{"vocab_size": 8192, "activation": "tanh_gelu", "qk_norm": false, "decay_shape": "linear", "batch_tokens": 8192, "seq_len": 256, "dataset": "wikipedia_en"}
Each number is 50 + 15 x the weight over its row's rms, rounded and kept within 0 to 99. Layers, rows and columns count from 0. The size before them is the row's rms in percent of the matrix's.

# up: layer 3 MLP up, 768x192, rms 0.206, rows 579-631, columns 128-191
# down: layer 3 MLP down (transposed), 768x192, rms 0.256, rows 579-630, columns 128-191
up579 117:59 29 67 62 58 49 73 57 44 32 62 74 60 62 94 44 56 60 29 72 42 55 58 26 43 46 72 41 62 50 40 30 55 37 68 33 59 24 33 21 70 47 42 57 33 28 41 39 58 32 40 55 57 49 66 80 67 64 89 60 20 44 54 39
down579 120:35 39 46 53 58 33 43 58 35 64 43 56 46 56 42 64 33 58 49 57 66 32 68 41 55 26 53 40 56 58 82 75 65 78 54 11 58 42 78 67 56 73 50 25 43 50 77 76 45 39 58 48 57 45 25 43 49 26 47 52 29 56 43 78
up580 110:55 72 33 27 64 72 76 57 68 70 44 30 58 78 69 85 46 55 37 39 66 66 56 41 74 49 24 72 40 68 58 36 42 48 58 51 51 41 29 57 71 35 49 34 52 71 58 63 60 64 66 30 75 64 72 08 85 43 73 52 32 45 63 39
down580 105:72 69 47 43 65 44 26 32 56 72 73 27 46 35 68 40 63 45 58 63 52 73 64 57 71 58 22 67 43 60 46 47 53 88 64 64 41 58 49 64 60 45 36 52 54 34 47 65 41 78 31 31 65 57 51 25 46 42 68 46 67 44 61 40
up581 095:60 59 43 31 65 73 43 53 43 26 41 40 64 70 54 77 33 43 15 43 43 50 69 51 56 31 60 32 92 52 67 19 45 64 31 72 34 39 60 47 29 75 34 76 34 34 44 66 69 14 44 37 45 39 47 64 47 75 46 48 26 42 57 52
down581 092:43 75 56 34 30 56 36 52 52 41 51 48 46 34 61 44 25 32 49 54 68 77 56 41 37 52 44 62 67 60 43 28 78 60 46 33 42 35 31 54 34 49 70 61 60 46 51 70 34 47 81 66 56 15 55 75 45 73 42 37 39 49 41 75
up582 106:57 60 35 63 57 57 43 43 50 70 43 66 54 66 68 62 59 71 48 54 29 42 41 40 49 60 33 43 55 60 28 48 63 43 30 42 56 39 39 63 40 22 40 84 44 57 53 52 72 50 52 52 56 59 44 37 28 65 41 28 78 43 60 17
down582 113:38 51 56 39 55 46 44 64 23 68 34 25 54 51 48 58 33 33 42 60 40 52 48 43 58 81 46 41 68 18 80 52 45 44 52 53 55 48 25 73 52 62 38 45 59 48 67 90 42 45 34 79 52 28 43 66 46 67 53 39 70 80 37 42
up583 107:48 50 50 70 39 60 27 41 65 20 60 60 46 48 33 57 38 55 51 64 66 33 45 62 37 31 58 78 39 38 51 25 62 44 41 60 68 48 33 35 50 77 52 30 17 60 62 40 57 40 70 52 21 39 48 46 63 71 57 62 64 69 45 75
down583 104:52 52 45 79 54 42 49 61 66 34 50 52 47 51 46 51 40 47 68 45 44 47 38 50 65 75 46 30 46 70 27 50 38 50 42 55 64 38 91 47 58 53 52 43 42 08 21 50 51 70 55 68 56 34 45 58 68 60 23 88 46 52 51 48
up584 079:39 15 99 35 61 44 25 65 54 46 42 27 50 51 68 51 66 61 70 39 58 45 73 27 41 37 17 40 42 52 60 38 60 40 25 71 49 72 51 49 72 57 58 61 37 49 35 59 76 53 74 56 38 56 33 53 35 83 67 55 43 37 63 60
down584 076:68 59 31 76 30 57 88 34 42 37 82 42 81 42 26 49 28 46 42 49 53 49 27 69 64 55 89 56 38 66 40 29 60 54 60 28 52 18 46 51 49 55 62 41 40 65 71 58 26 40 48 37 42 47 67 69 62 32 37 50 51 79 43 42
up585 091:33 37 51 63 44 16 68 71 30 57 34 50 47 30 40 50 66 08 14 50 38 47 48 62 49 47 67 54 69 60 56 64 53 68 62 52 52 58 38 51 55 43 64 52 60 24 51 41 51 47 20 45 79 49 61 45 40 47 46 39 72 46 34 39
down585 086:38 53 60 47 57 64 93 41 47 32 62 40 43 51 50 63 69 48 41 70 69 36 63 68 51 44 56 50 34 43 52 52 27 82 55 50 49 55 54 50 52 41 39 17 57 67 52 38 42 30 70 66 55 57 34 40 45 16 38 67 74 58 73 59
up586 094:41 55 65 56 63 37 46 43 67 41 61 57 63 34 69 68 71 53 55 53 49 43 30 47 40 11 27 59 46 78 43 66 16 26 12 55 79 63 42 38 55 28 48 45 46 54 64 44 67 55 52 33 73 61 48 44 65 75 45 25 54 64 65 44
down586 097:51 88 46 57 67 33 27 71 28 54 49 59 35 61 59 44 66 58 28 40 77 57 25 79 50 38 56 46 90 62 65 51 64 29 48 13 40 55 53 38 72 58 23 28 47 38 60 51 38 52 29 55 46 40 37 38 35 53 55 34 49 41 52 48
up587 107:43 56 65 55 26 53 61 44 33 28 41 33 48 53 46 76 87 46 36 53 52 40 59 57 53 37 21 40 31 46 26 51 55 47 23 33 79 45 18 69 48 29 69 43 58 65 35 57 69 63 29 39 46 73 64 48 55 51 35 73 51 63 52 49
down587 111:36 55 62 34 37 53 30 39 71 57 34 47 77 64 26 40 36 61 62 69 48 50 50 32 31 41 52 21 49 58 47 54 33 18 72 46 75 65 58 52 62 38 61 79 69 42 45 48 32 78 28 63 49 66 58 30 57 58 33 63 54 49 28 26
up588 098:55 47 45 50 52 39 59 63 15 46 51 37 60 76 50 51 58 75 55 78 53 78 53 66 18 47 38 70 46 58 51 29 16 55 35 44 49 69 35 58 12 50 72 60 48 44 25 58 46 54 78 24 62 66 55 50 30 74 49 33 65 65 70 76
down588 105:43 52 72 31 41 46 19 61 73 40 51 76 43 51 48 52 44 41 60 51 66 71 34 45 63 54 63 72 61 25 48 30 54 37 64 35 38 61 36 37 40 46 15 41 43 31 50 32 42 47 30 42 78 26 32 55 39 57 27 49 46 47 50 78
up589 102:53 36 44 70 58 49 09 42 43 38 57 63 59 32 37 63 44 58 58 43 46 49 48 48 45 50 63 57 26 49 36 35 41 31 40 67 33 48 54 52 60 64 58 44 37 61 59 40 38 52 45 59 33 51 34 35 66 49 36 33 56 80 54 65
down589 104:58 70 83 63 67 47 63 50 32 37 45 34 71 51 58 36 41 57 25 32 67 52 59 65 43 68 56 36 26 57 32 66 55 52 53 35 40 45 48 48 31 33 47 40 41 48 64 39 64 58 48 42 26 44 65 43 23 87 51 48 46 65 51 34
up590 101:37 47 45 44 62 69 59 78 51 37 57 92 59 60 76 47 52 78 77 50 53 38 36 61 41 82 52 81 41 74 16 52 66 45 27 50 26 52 32 58 58 59 65 22 45 62 22 27 47 63 49 66 32 63 48 39 48 42 68 62 43 48 37 53
down590 094:36 54 50 48 53 68 41 77 40 22 47 63 52 63 55 50 53 58 69 35 42 40 39 49 36 45 67 46 71 38 56 41 34 69 52 23 43 41 39 38 50 35 49 32 43 68 52 46 84 43 24 54 39 71 66 68 44 59 48 40 88 34 59 47
up591 103:37 57 63 85 52 36 47 56 43 30 41 56 40 43 67 44 52 62 64 51 49 50 61 64 05 43 23 76 54 91 57 55 51 44 27 77 75 48 46 73 53 77 52 44 42 71 45 63 53 51 38 17 29 52 28 50 54 45 58 63 54 40 34 57
down591 102:46 43 52 38 66 34 27 60 54 71 40 40 63 62 70 61 51 35 23 56 52 39 33 35 59 43 43 30 55 25 41 69 51 54 58 67 44 46 30 32 29 58 58 39 62 64 63 43 34 30 41 41 52 42 43 36 50 10 51 87 50 54 79 67
up592 106:48 09 49 64 54 41 60 43 47 30 52 50 75 32 42 38 33 61 56 76 62 38 56 50 34 67 37 75 42 36 50 63 40 69 43 35 84 59 19 54 66 86 58 67 53 59 51 24 60 41 49 26 33 35 44 78 41 50 40 24 63 78 42 63
down592 094:44 35 56 72 55 59 57 51 66 54 55 47 52 20 44 76 41 76 42 50 32 42 47 32 52 35 56 57 34 74 61 70 69 29 55 34 29 59 70 31 33 37 73 77 49 24 61 28 45 73 31 59 41 63 30 53 52 47 36 32 43 52 66 61
up593 102:51 54 62 63 37 47 65 74 46 50 58 60 44 68 34 45 48 50 42 50 32 12 53 63 28 19 65 55 39 65 44 64 69 47 53 50 35 49 39 65 44 55 49 52 60 41 47 51 50 25 62 62 40 48 56 57 42 36 42 28 20 46 40 54
down593 103:38 30 36 46 57 64 49 41 40 59 37 81 64 41 41 55 63 48 60 52 73 48 43 73 39 74 27 37 53 72 71 59 59 55 74 33 45 62 40 41 26 43 65 45 35 26 39 42 45 81 67 49 62 21 52 37 58 82 54 43 65 64 34 56
up594 087:50 59 53 40 57 58 67 44 41 57 50 46 40 44 44 60 52 44 53 62 31 37 72 61 58 11 45 45 22 51 51 64 35 15 51 56 54 31 67 65 55 43 51 48 38 41 74 60 60 51 42 29 57 71 53 45 45 60 54 52 50 53 27 86
down594 088:57 42 46 61 63 27 49 10 49 77 70 57 49 60 48 55 55 75 41 41 54 39 37 45 35 53 23 55 52 63 68 60 75 68 53 45 75 59 60 34 62 60 30 54 57 40 66 48 66 72 58 80 78 69 50 69 46 47 48 62 51 54 53 61
up595 090:39 56 72 36 50 71 79 71 65 51 41 44 13 45 41 49 43 61 69 37 23 53 50 72 39 62 38 78 51 50 71 29 33 44 53 28 43 41 45 47 52 49 66 90 38 42 24 43 40 45 60 57 64 53 42 45 69 24 35 61 55 43 59 46
down595 091:44 51 57 73 54 17 59 23 39 41 51 37 78 41 49 33 49 66 66 56 44 60 73 33 39 77 63 44 58 22 50 64 37 56 49 35 69 32 62 59 28 47 40 23 39 73 51 30 69 55 58 60 35 47 44 51 44 50 58 41 52 51 53 48
up596 117:41 61 75 53 52 61 52 65 55 22 74 19 42 51 58 59 64 64 49 52 26 46 55 66 90 58 44 52 57 32 21 44 61 49 69 41 35 48 25 39 49 53 56 64 37 62 47 47 60 49 64 62 76 66 53 42 51 40 28 63 67 30 52 31
down596 112:44 60 61 43 67 57 49 50 58 33 58 35 69 50 45 33 38 47 37 41 35 71 58 80 47 31 29 58 64 15 60 27 75 49 58 27 44 30 53 75 83 73 28 48 52 66 37 64 30 34 31 67 43 65 55 43 36 69 37 80 59 34 47 51
up597 096:38 59 70 39 50 60 47 44 46 56 40 45 38 67 53 35 56 91 48 59 44 44 24 53 62 38 60 53 40 62 62 51 62 81 62 42 29 24 43 62 58 41 60 52 70 44 45 80 69 46 42 45 38 48 44 68 60 74 69 58 36 37 33 49
down597 092:59 61 54 40 38 51 23 50 28 75 45 19 59 37 17 66 65 63 39 69 36 53 65 47 34 34 47 35 63 53 38 55 66 66 66 35 65 62 71 30 56 62 80 43 48 65 82 53 42 39 48 55 88 37 39 36 42 53 32 52 56 49 43 31
up598 092:76 49 76 58 44 38 76 47 62 62 54 53 45 37 44 16 32 70 51 49 58 73 34 80 45 54 56 67 36 62 22 35 61 47 69 57 55 71 23 28 61 54 42 49 65 37 83 37 83 46 69 55 61 59 54 50 45 73 72 80 41 56 38 47
down598 090:47 60 47 64 72 43 51 45 49 75 78 53 41 51 58 47 77 41 51 35 49 23 40 05 58 24 31 48 33 45 41 25 41 36 67 66 61 44 38 60 91 40 47 25 64 44 49 60 70 78 52 29 51 63 49 70 31 62 49 62 28 54 29 40
up599 106:48 52 65 26 36 55 68 35 30 51 53 41 45 60 78 50 50 36 65 31 31 50 38 53 46 52 38 67 63 45 58 27 45 53 45 52 57 39 68 70 50 46 31 49 26 27 64 25 58 38 17 28 41 36 32 25 32 70 61 00 79 34 47 61
down599 100:33 63 49 30 70 73 57 41 48 28 43 46 61 52 46 18 55 97 75 42 67 41 54 32 20 36 64 34 34 50 66 63 55 65 50 66 63 56 42 66 44 44 75 58 44 76 50 36 58 28 80 50 42 71 30 38 36 63 10 52 50 52 45 45
up600 086:35 66 42 51 45 61 85 39 56 64 30 32 87 69 35 20 27 32 39 48 48 71 35 63 51 63 55 38 33 39 64 45 40 55 48 65 41 41 46 42 51 44 63 47 74 32 58 37 49 42 56 55 43 43 41 34 57 56 44 71 57 43 20 64
down600 090:38 43 44 45 39 34 00 47 51 61 37 56 79 67 68 60 50 41 38 45 51 64 41 39 53 60 29 44 85 41 46 54 47 60 63 18 56 61 49 59 46 60 58 49 50 83 50 65 30 39 65 61 51 34 76 45 38 32 38 66 38 60 78 64
up601 103:64 59 39 64 69 40 42 52 47 28 44 58 29 68 61 40 39 40 57 62 44 53 48 67 37 32 71 46 92 50 54 55 59 53 59 42 48 38 27 47 53 44 65 42 44 67 26 75 75 56 65 32 41 63 29 58 50 64 39 39 46 41 40 68
down601 100:20 61 55 54 41 45 65 59 23 37 47 61 48 36 54 29 33 50 50 66 37 43 49 58 41 53 60 47 51 36 64 45 32 51 68 39 59 42 59 66 52 64 48 65 39 36 55 57 48 61 37 75 76 59 65 49 51 26 55 62 54 75 71 43
up602 112:33 89 65 66 48 48 57 56 45 48 36 54 52 60 59 41 56 62 33 41 62 36 29 51 63 65 50 77 41 61 67 33 55 32 13 43 55 43 49 51 40 61 54 57 77 52 77 54 49 52 40 67 52 30 36 47 54 74 53 30 65 56 78 39
down602 111:40 63 56 56 49 62 38 66 38 27 62 73 74 67 47 43 60 48 52 26 58 71 42 30 36 29 32 34 52 40 69 37 59 39 49 56 58 66 67 50 77 58 65 63 66 44 26 35 47 36 51 42 22 54 46 28 43 62 81 38 85 36 33 51
up603 113:62 41 54 35 59 38 58 55 40 46 40 57 45 42 52 77 54 33 81 38 68 42 67 37 65 66 83 53 79 40 62 58 47 53 54 93 55 36 46 53 55 47 57 50 46 59 59 33 78 64 60 32 44 31 86 48 79 51 50 42 65 53 90 46
down603 116:71 35 50 28 64 63 36 18 49 27 52 56 44 00 53 67 45 44 61 22 71 86 67 61 74 54 64 40 52 49 45 65 59 61 53 43 50 41 12 43 62 33 43 44 41 40 59 45 38 51 78 49 39 71 79 35 45 73 69 54 77 42 59 18
up604 104:54 85 48 75 48 51 68 61 48 52 65 41 31 68 48 27 52 45 53 53 35 52 33 69 60 43 89 51 94 39 51 58 33 45 45 60 46 43 84 22 46 43 85 36 47 72 85 62 35 43 40 57 38 45 65 63 33 65 47 70 62 42 43 67
down604 095:55 62 68 40 78 74 66 58 79 50 74 45 40 59 58 76 29 53 47 43 56 57 32 68 67 61 62 63 64 48 46 54 80 43 68 55 50 43 92 41 47 36 74 50 27 73 72 29 53 72 38 46 44 63 36 44 60 50 49 44 48 49 37 69
up605 105:81 46 34 28 53 67 31 47 47 51 32 59 44 19 65 24 45 22 36 48 35 57 16 89 80 35 47 31 24 58 46 54 51 41 33 25 66 25 44 75 58 67 38 45 56 53 37 33 69 45 42 52 45 29 27 62 58 40 39 58 61 52 60 31
down605 123:37 59 41 55 56 47 35 50 71 68 59 59 48 62 32 71 34 19 33 55 55 70 25 72 36 62 48 40 34 52 54 35 37 76 58 78 33 39 64 43 47 60 40 23 63 63 59 56 60 67 51 52 70 21 49 32 50 31 59 28 71 36 64 55
up606 108:35 62 41 35 64 50 48 61 39 56 32 14 56 45 52 59 63 86 47 34 45 17 52 67 61 46 54 64 37 62 52 66 30 65 18 59 53 54 67 27 61 30 66 61 76 24 62 56 75 81 71 29 69 74 36 47 42 50 75 62 67 40 47 38
down606 112:48 43 34 57 32 62 55 23 45 57 48 41 51 40 61 69 32 56 54 26 50 46 66 44 45 61 82 55 22 46 62 37 57 24 23 71 52 56 63 18 63 49 74 55 64 51 59 49 35 61 62 62 31 52 62 54 53 75 56 48 76 39 44 37
up607 089:45 41 44 63 37 59 42 37 42 39 45 59 48 50 57 44 56 49 52 59 65 63 26 53 38 59 63 34 64 70 28 58 60 41 62 59 44 82 58 60 48 57 48 50 79 62 44 28 49 48 39 70 69 60 47 71 46 24 60 60 55 44 57 38
down607 090:29 40 70 27 54 57 40 28 44 44 46 81 48 47 63 49 60 32 56 47 36 71 44 50 43 61 78 57 59 59 27 50 18 19 32 48 50 46 54 40 58 50 49 56 71 38 42 12 32 83 56 53 41 70 48 61 64 52 64 62 21 43 29 74
up608 107:38 61 44 87 49 63 62 32 60 28 41 34 24 26 26 46 34 56 66 41 36 60 45 55 34 57 91 50 41 42 63 45 45 50 41 71 37 43 56 55 56 59 75 36 58 22 66 44 45 25 57 56 46 55 59 37 46 51 59 51 11 61 36 43
down608 100:36 61 60 52 41 76 53 57 44 30 64 49 49 68 43 46 47 58 35 43 44 69 57 39 67 40 24 51 78 50 31 20 26 95 56 17 41 35 45 64 67 21 43 75 56 38 32 47 43 65 27 39 63 69 42 51 59 61 42 42 49 27 47 60
up609 113:45 74 53 45 60 37 53 44 41 33 41 53 08 66 32 57 54 48 55 70 23 37 46 37 60 80 37 50 76 58 35 43 68 14 55 39 39 51 47 32 30 42 56 41 54 17 57 73 34 30 53 37 43 76 58 73 45 38 41 57 70 19 58 35
down609 106:40 50 51 73 32 50 53 54 58 59 46 47 18 43 47 71 44 41 73 35 34 22 15 43 58 44 44 43 57 22 52 67 51 54 40 58 64 53 63 34 40 57 41 56 43 46 49 51 47 38 72 36 52 48 41 46 56 59 67 27 76 58 33 30
up610 075:66 32 41 42 30 38 28 43 37 47 70 70 58 59 48 66 50 40 69 61 50 64 56 57 61 49 59 61 50 59 50 39 32 33 52 38 29 17 33 56 78 58 85 60 61 43 63 51 45 40 52 53 72 51 41 79 64 95 30 30 30 17 57 41
down610 094:55 49 62 52 28 31 55 57 58 58 77 29 71 39 34 44 38 77 51 59 40 48 62 76 13 48 51 33 48 60 68 38 72 54 44 43 25 62 56 44 29 64 35 51 67 47 40 67 48 67 44 46 45 50 59 64 37 38 60 57 86 52 47 46
up611 096:66 37 89 46 59 21 54 34 40 56 69 41 47 54 32 28 72 29 40 39 20 36 52 32 48 46 58 67 52 32 42 82 45 60 46 69 25 21 65 40 42 39 74 42 23 44 43 58 68 56 42 65 60 36 68 58 72 88 71 48 63 57 48 45
down611 098:42 58 89 43 56 62 56 22 51 63 74 45 40 79 47 55 51 43 24 28 48 80 54 34 48 46 60 44 49 24 41 49 13 62 50 71 39 38 69 74 16 42 58 27 43 35 34 59 61 43 44 65 51 39 57 57 50 48 50 65 26 33 35 63
up612 091:70 52 37 61 46 30 72 60 51 83 78 70 54 37 25 69 44 36 53 53 27 65 41 54 55 33 42 42 56 50 51 70 51 33 48 23 62 44 58 80 51 29 65 43 59 65 58 17 32 51 41 37 53 58 37 47 42 91 51 31 45 27 36 19
down612 095:67 42 87 39 47 55 32 66 42 55 45 61 62 43 43 80 28 43 76 50 31 42 61 59 48 58 59 49 40 44 75 27 58 42 56 62 67 57 63 32 47 54 21 63 46 45 53 50 37 47 36 45 47 55 24 45 94 21 55 46 77 48 59 61
up613 093:49 61 30 47 52 63 73 37 52 58 67 80 73 70 29 45 44 68 33 69 68 63 47 67 43 52 54 45 45 64 52 40 69 53 41 40 50 36 92 53 36 43 29 40 67 54 30 57 73 37 78 39 56 42 83 30 30 16 45 46 55 17 53 64
down613 107:55 24 61 66 40 40 32 50 25 23 47 30 18 33 59 42 57 53 59 31 21 46 51 61 48 42 34 67 39 56 46 51 26 53 59 65 54 72 32 40 50 45 72 39 41 43 56 25 36 65 42 50 39 63 20 59 72 65 49 57 52 79 43 28
up614 097:57 81 62 55 52 43 29 32 62 42 48 50 12 67 40 34 48 61 48 55 41 92 47 54 63 38 37 63 41 25 37 46 39 77 64 41 44 35 45 37 76 45 73 44 45 63 65 42 63 49 35 42 49 50 52 47 69 64 33 56 40 61 68 40
down614 106:52 48 54 57 60 56 24 50 35 61 66 59 45 63 47 49 49 61 39 60 51 33 38 52 26 36 42 54 59 78 71 72 74 35 36 22 38 56 52 52 21 45 18 55 41 60 43 52 52 68 57 88 60 33 80 45 38 61 35 44 39 35 46 80
up615 105:45 66 16 70 51 35 57 45 80 53 54 25 44 41 43 48 46 57 24 46 21 58 56 34 54 35 55 58 27 51 34 51 66 56 45 29 25 27 79 49 28 55 57 57 56 38 61 70 62 42 18 47 63 38 39 58 51 49 24 20 18 76 32 39
down615 108:45 77 56 30 60 56 63 51 50 51 57 70 47 59 53 44 31 63 84 52 70 36 39 56 46 46 42 40 85 08 60 41 57 54 31 39 69 40 39 66 72 54 58 51 46 46 28 28 59 27 59 23 36 36 42 29 39 33 31 38 55 38 76 70
up616 096:71 64 48 63 44 77 58 51 48 56 62 56 44 53 50 36 49 56 48 60 73 20 69 65 65 40 65 51 34 46 54 28 60 64 46 67 38 30 77 38 47 39 49 53 19 67 27 40 50 71 41 42 42 54 41 51 57 25 39 39 56 49 28 71
down616 103:59 46 64 68 53 43 55 56 71 35 54 48 49 56 43 24 56 75 79 36 45 48 45 30 81 66 43 37 49 54 69 58 53 38 34 62 59 67 73 65 53 48 76 97 24 30 63 59 68 57 35 39 32 49 67 37 27 57 37 73 41 37 37 56
up617 092:40 23 47 28 49 63 30 57 56 48 68 41 54 76 41 58 26 80 59 33 20 49 71 29 58 60 39 69 60 36 65 44 23 63 66 43 51 51 63 56 45 52 49 27 63 35 55 41 79 50 41 27 55 45 31 66 57 74 59 77 43 44 72 41
down617 084:56 65 35 70 50 69 82 39 28 82 46 67 75 06 42 36 63 76 74 46 36 53 47 78 47 68 41 39 65 69 71 60 73 34 61 51 55 51 48 39 55 52 77 45 54 44 60 64 29 41 61 54 47 34 77 35 39 54 57 34 74 51 40 82
up618 101:58 39 41 58 51 56 64 54 52 42 48 43 35 22 61 82 44 71 30 37 30 30 43 44 38 61 39 24 58 47 58 44 50 23 41 51 52 81 31 55 60 34 69 78 46 65 48 66 78 52 48 78 29 57 64 08 50 46 63 66 62 56 56 36
down618 104:47 33 36 57 37 47 56 56 52 45 42 26 47 55 28 45 58 61 30 37 44 60 77 42 59 56 64 36 61 53 57 46 44 69 46 49 57 46 42 69 63 51 37 52 68 54 38 71 62 60 42 31 66 73 66 44 42 70 48 49 53 40 34 57
up619 110:30 49 56 69 45 54 46 39 42 49 70 41 48 61 26 62 45 47 36 40 46 82 55 56 39 79 63 48 61 60 50 69 79 55 49 84 18 45 31 40 17 61 26 56 44 55 62 50 72 49 38 43 78 39 38 74 44 46 57 31 56 72 52 42
down619 092:66 53 57 63 60 50 51 55 55 54 20 36 57 58 60 60 47 60 24 45 33 28 22 53 33 61 55 33 30 27 60 57 43 46 49 70 77 55 81 40 44 55 27 51 27 42 48 40 39 46 49 40 64 69 48 31 52 74 29 43 22 50 35 63
up620 088:45 68 56 49 36 71 27 50 41 59 52 64 56 47 50 37 34 35 48 60 15 58 68 48 63 62 51 19 50 30 37 27 56 30 47 44 45 84 33 39 39 47 67 59 73 49 52 76 47 33 44 36 41 39 24 48 20 59 56 58 53 41 49 51
down620 084:41 57 57 55 51 60 73 63 58 50 37 33 99 45 48 49 45 73 46 69 82 49 45 66 19 63 69 45 29 51 52 53 25 40 20 63 37 63 73 86 44 39 53 61 66 45 47 36 52 52 45 46 66 42 52 55 30 31 85 61 72 44 67 55
up621 095:44 60 60 58 47 55 47 60 49 32 68 43 67 32 36 59 52 55 75 62 36 60 45 54 56 49 47 46 62 40 33 28 61 62 75 60 27 50 72 52 58 32 43 73 45 44 63 72 75 54 61 46 71 51 63 42 68 73 52 55 36 17 58 52
down621 097:76 47 37 43 77 31 39 32 43 43 41 51 58 45 65 62 50 16 40 69 49 72 42 49 37 58 56 46 58 55 26 83 67 16 40 35 74 60 51 34 52 24 06 44 64 23 29 31 50 53 66 48 51 40 45 62 36 50 57 18 74 57 43 50
up622 104:80 44 67 48 73 59 45 30 48 24 61 32 36 25 36 41 46 24 38 46 43 50 49 56 26 48 49 52 69 36 64 24 71 34 66 47 33 69 30 29 08 61 33 58 57 53 57 27 85 56 51 44 72 53 62 30 52 12 32 73 35 54 53 66
down622 094:48 48 36 56 58 49 49 45 31 60 45 46 28 58 70 44 43 70 48 58 24 56 69 36 62 50 55 58 55 62 46 75 47 68 29 60 68 68 58 62 70 53 56 39 21 17 68 56 31 78 42 32 74 28 31 55 52 66 53 36 46 74 38 38
up623 104:48 43 19 80 47 75 49 26 65 36 56 48 75 38 45 33 56 35 55 33 67 60 45 69 54 63 31 44 65 41 34 59 43 60 27 46 30 49 47 55 46 84 74 11 82 60 53 74 54 40 47 40 37 49 36 68 56 53 24 44 37 56 63 41
down623 095:47 62 55 72 77 72 52 65 33 44 22 28 50 51 41 63 69 63 67 59 58 44 46 39 48 21 22 54 33 32 25 47 43 49 72 65 26 52 48 21 77 53 47 77 75 51 47 50 47 53 28 39 82 54 31 71 31 41 34 65 58 57 34 12
up624 099:62 51 49 57 48 41 48 71 16 58 34 51 55 29 30 79 60 44 47 41 39 63 00 78 79 57 28 58 54 63 47 56 63 67 46 72 43 58 47 76 61 39 61 47 55 43 61 42 59 58 36 52 58 56 42 46 49 54 61 73 53 55 36 45
down624 098:57 26 39 42 32 69 58 59 48 45 46 76 60 60 68 37 30 53 42 54 33 33 49 40 57 38 54 15 50 61 31 34 51 45 79 31 50 40 54 41 18 44 57 54 15 48 55 57 29 38 39 32 88 58 17 48 36 48 65 63 21 43 40 65
up625 106:42 57 71 53 49 57 65 59 29 56 72 49 40 43 48 63 43 51 84 37 53 54 55 38 54 47 33 84 36 40 57 43 76 56 61 46 68 33 42 67 63 46 31 51 60 29 33 57 43 55 97 53 54 45 65 58 83 77 72 56 61 29 48 44
down625 101:57 30 55 62 33 46 30 27 53 44 60 46 45 52 20 27 65 36 61 22 66 67 76 61 60 83 69 48 45 54 51 50 65 68 70 30 55 64 39 71 39 45 71 18 51 62 45 43 53 29 58 62 36 36 39 33 39 48 63 39 48 40 38 41
up626 097:61 58 37 16 78 50 62 76 46 66 68 23 65 34 32 46 60 41 20 29 50 25 54 76 64 41 59 45 42 32 59 38 41 51 56 47 59 70 51 59 66 49 64 69 49 54 78 38 42 18 45 44 49 66 43 65 65 30 68 58 51 49 29 28
down626 106:35 55 36 45 76 41 47 52 73 66 31 84 30 39 69 49 30 20 35 69 25 21 43 31 48 38 55 20 64 34 30 64 59 45 73 15 45 56 28 26 36 37 58 41 42 59 65 34 68 49 38 42 48 53 34 67 18 48 77 46 21 63 74 64
up627 107:61 60 29 55 54 45 37 66 58 41 54 47 52 46 24 19 60 40 59 73 33 51 58 41 68 86 69 52 50 56 53 65 14 33 38 48 55 73 51 39 48 62 46 68 74 39 83 47 57 41 48 42 66 60 70 63 40 42 31 52 55 40 74 48
down627 101:32 41 55 56 25 50 48 67 74 61 50 50 58 45 74 52 42 43 31 41 61 63 35 27 44 58 38 49 29 68 70 62 56 42 58 75 76 50 47 36 36 90 32 47 35 56 41 54 43 61 64 47 41 44 12 20 51 27 39 45 40 72 66 56
up628 090:39 21 43 44 64 58 45 78 33 22 40 68 74 54 34 46 28 34 52 63 57 53 67 62 67 62 73 61 40 33 43 55 38 69 48 58 74 69 49 68 66 44 52 45 63 52 52 48 56 36 45 65 70 53 52 37 61 29 58 53 52 49 38 62
down628 070:55 70 16 90 43 77 69 67 65 47 53 54 39 58 40 46 62 49 45 47 62 74 38 50 60 30 56 55 41 54 83 67 49 49 51 48 47 65 86 65 33 60 59 28 27 78 34 40 47 44 43 39 70 73 50 39 38 60 35 56 50 45 45 29
up629 111:45 46 39 42 39 38 31 61 62 50 31 56 78 62 41 40 49 61 52 71 42 65 70 37 65 41 70 57 47 86 41 41 37 52 38 68 61 19 59 47 30 73 33 73 61 47 63 60 54 57 59 15 48 69 51 35 52 35 49 54 48 34 51 47
down629 119:47 28 48 39 52 35 39 35 57 42 42 32 50 54 19 56 46 52 39 28 32 33 46 42 97 21 57 51 47 52 29 62 42 27 35 70 59 47 74 36 28 40 44 69 55 48 49 33 36 57 56 44 78 73 51 37 37 40 58 80 48 13 59 59
up630 093:39 42 34 55 44 50 67 43 46 34 65 45 52 40 60 51 58 35 27 56 49 46 35 39 59 76 43 64 64 57 48 24 38 68 67 62 33 53 29 35 55 52 77 55 49 48 36 51 31 60 62 49 46 71 34 51 59 67 56 94 04 59 31 25
down630 103:45 60 45 35 45 58 23 65 72 58 48 57 46 54 32 25 43 46 42 45 68 58 91 33 74 34 26 52 32 50 74 32 41 59 43 50 36 54 64 63 77 47 58 55 41 43 50 43 44 68 57 63 43 38 74 59 60 47 42 09 61 43 66 47
up631 103:18 56 57 53 42 35 39 48 42 30 79 54 48 55 61 55 39 45 44 45 10 61 62 28 84 41 61 32 30 40 68 50 21 76 26 45 68 55 49 29 21 21 62 47 29 51 42 52 55 45 32 54 77 57 36 32 66 63 46 60 26 57 51 64